config.yaml
n_layer: 9
d_model: 384
n_kv_head: 3
vocab_size: 4096
norm_eps: 1e-06
positions: "rope"
attn_scale: 0.12
tie_embeddings: false
init_std_qkv: 0.0189
init_std_o: 0.0189
beta1: 0.95
schedule: "wsd"
decay_shape: "linear"
seq_len: 512
Each number is 200 + 30 x the weight over the matrix's rms, rounded and kept within 0 to 999. Layers, rows and columns count from 0.

# layer 6 MLP down (transposed), 1344x384, rms 0.0851, rows 611-625, columns 288-335
237,167,243,195,191,207,223,210,158,206,187,199,206,204,185,203,229,144,171,219,249,238,233,181,169,211,233,180,212,212,164,204,218,216,160,242,184,217,193,186,187,189,199,205,248,175,203,189
206,188,192,209,180,200,152,192,144,225,199,137,219,185,206,185,152,213,142,103,251,230,212,220,198,205,229,192,222,157,130,249,216,213,228,185,184,163,231,164,188,216,212,142,216,150,176,219
192,159,210,244,176,210,173,193,204,185,219,192,201,296,166,114,210,246,190,205,195,238,214,200,216,166,214,189,129,210,224,145,244,138,186,179,192,232,144,139,150,200,185,256,190,208,132,183
151,182,199,176,209,144,230,208,198,161,217,232,176,225,182,254,234,215,152,154,211,177,174,204,237,137,205,181,195,216,181,180,246,198,153,223,192,193,214,168,206,221,207,215,246,193,166,264
147,182,204,218,206,225,223,207,201,271,199,189,227,192,263,200,229,154,208,147,207,210,183,146,209,238,198,271,206,173,212,240,181,174,237,200,197,270,192,208,180,219,196,166,184,259,179,183
257,161,226,138,218,156,167,202,197,219,214,186,218,149,200,209,167,183,146,225,162,221,248,211,199,242,163,261,213,173,217,164,190,218,156,224,209,183,250,249,197,131,187,135,172,199,241,245
180,232,229,202,230,187,206,216,223,242,180,207,187,201,208,239,173,195,142,211,145,191,191,205,224,214,234,213,188,221,218,180,180,171,220,175,216,276,163,199,225,234,247,223,153,229,179,171
225,206,224,140,224,223,212,184,221,204,152,164,176,198,206,223,139,157,198,256,243,256,251,204,222,207,174,180,184,192,172,172,222,201,197,207,206,215,208,166,191,140,237,207,262,264,223,167
171,248,190,218,193,190,190,186,204,220,219,197,235,216,207,158,199,216,165,209,210,192,203,237,202,225,184,165,217,248,169,147,166,193,169,218,233,210,230,189,201,168,169,166,196,174,176,244
193,176,208,207,170,226,255,186,159,161,192,170,195,224,161,186,174,239,200,200,179,161,200,218,168,180,174,178,213,205,193,162,187,171,174,229,178,212,207,237,198,262,206,218,144,295,225,157
148,204,179,181,162,214,246,191,240,229,170,234,172,129,199,215,172,186,147,167,148,234,217,165,169,211,262,191,208,177,217,207,236,168,194,150,217,203,214,224,222,166,193,168,203,187,187,182
219,184,152,248,249,223,179,177,212,201,176,175,191,194,218,267,185,197,191,159,217,192,176,188,178,200,278,143,198,234,186,238,200,233,182,223,213,206,230,257,201,254,255,212,207,174,190,182
170,189,209,165,182,125,214,216,213,172,203,194,203,163,158,194,206,186,176,270,156,211,192,214,187,173,173,237,193,237,214,179,286,205,186,269,201,186,218,138,223,187,172,166,162,202,220,194
209,194,253,204,215,162,130,271,213,205,173,217,270,197,189,187,142,177,198,207,216,112,185,135,225,146,124,265,210,254,182,227,171,211,258,202,176,125,239,249,195,185,198,262,243,137,183,238
235,193,180,211,220,196,181,187,161,192,171,211,224,184,226,214,180,132,193,190,220,164,190,184,240,251,223,243,237,186,168,216,191,204,173,265,150,162,154,224,204,155,212,167,176,223,203,208
# layer 6 MLP up, 1344x384, rms 0.117, rows 612-625, columns 288-335
201,236,206,158,194,183,181,172,269,177,179,185,203,217,261,206,203,186,207,197,193,209,221,204,146,171,219,234,205,199,196,203,178,181,204,227,179,193,205,184,245,192,134,209,202,209,186,169
242,208,206,190,183,230,213,222,190,188,210,170,193,214,151,157,235,191,197,185,146,196,207,181,195,215,203,129,224,221,182,214,137,171,199,172,144,181,143,208,179,256,198,207,209,210,172,189
158,173,195,241,154,223,239,203,236,176,135,221,241,204,219,232,223,227,161,205,198,215,178,192,198,169,185,227,234,153,166,195,274,178,191,271,189,172,186,206,216,268,213,188,201,125,174,229
169,202,256,224,206,207,213,151,191,157,180,192,178,177,180,210,206,211,211,228,216,163,161,172,207,198,184,218,222,178,203,214,164,236,261,179,190,171,232,185,169,170,138,162,175,237,204,192
193,164,164,211,176,220,172,183,232,238,205,201,179,173,185,237,236,165,164,159,221,151,205,223,276,183,178,222,183,222,242,238,214,179,247,180,213,274,209,133,200,172,232,193,201,253,161,213
181,185,198,216,179,219,201,185,161,203,195,219,152,213,176,237,183,216,180,200,224,197,157,148,186,187,214,168,210,251,257,160,220,192,220,184,194,187,175,171,217,180,228,184,181,194,222,182
166,205,226,235,220,181,212,202,191,192,244,239,184,188,196,158,206,189,221,244,161,159,213,181,172,209,202,187,227,222,229,225,197,166,236,208,215,218,210,203,190,165,201,177,175,161,182,196
219,170,210,178,231,194,216,193,204,256,184,179,147,199,187,182,186,224,192,157,255,205,191,257,172,173,182,197,236,186,189,146,162,167,185,220,200,139,206,174,267,218,165,140,190,208,243,167
211,261,221,240,178,196,166,154,208,237,244,191,190,202,162,198,198,175,207,187,191,194,219,231,174,172,212,170,219,202,208,180,199,186,265,200,198,119,174,217,187,241,184,192,191,200,223,147
213,237,226,202,239,231,164,233,250,212,168,193,228,167,152,223,163,198,146,195,200,213,239,216,207,220,206,223,243,156,222,220,230,185,229,202,194,215,211,241,181,198,262,249,181,201,188,94
236,186,161,189,192,244,164,190,214,262,159,151,125,159,185,209,218,205,211,241,136,202,160,240,207,164,261,142,204,219,181,256,174,218,245,265,224,207,239,258,169,225,198,226,160,172,165,187
216,199,169,179,164,153,261,169,219,171,178,172,151,227,184,177,195,157,186,191,184,192,245,215,211,150,205,177,199,214,206,189,211,158,223,176,212,169,204,213,220,209,206,200,209,216,144,153
236,175,199,172,245,216,180,198,156,189,235,125,113,219,266,250,184,195,224,190,186,167,186,129,201,145,227,176,216,171,236,227,180,111,204,183,236,188,158,259,184,215,229,236,210,202,224,246
233,196,196,166,241,164,225,185,239,150,229,238,173,203,160,196,220,166,189,157,181,175,178,212,215,173,199,264,201,210,192,166,169,176,211,194,176,157,198,241,180,203,218,174,223,205,220,168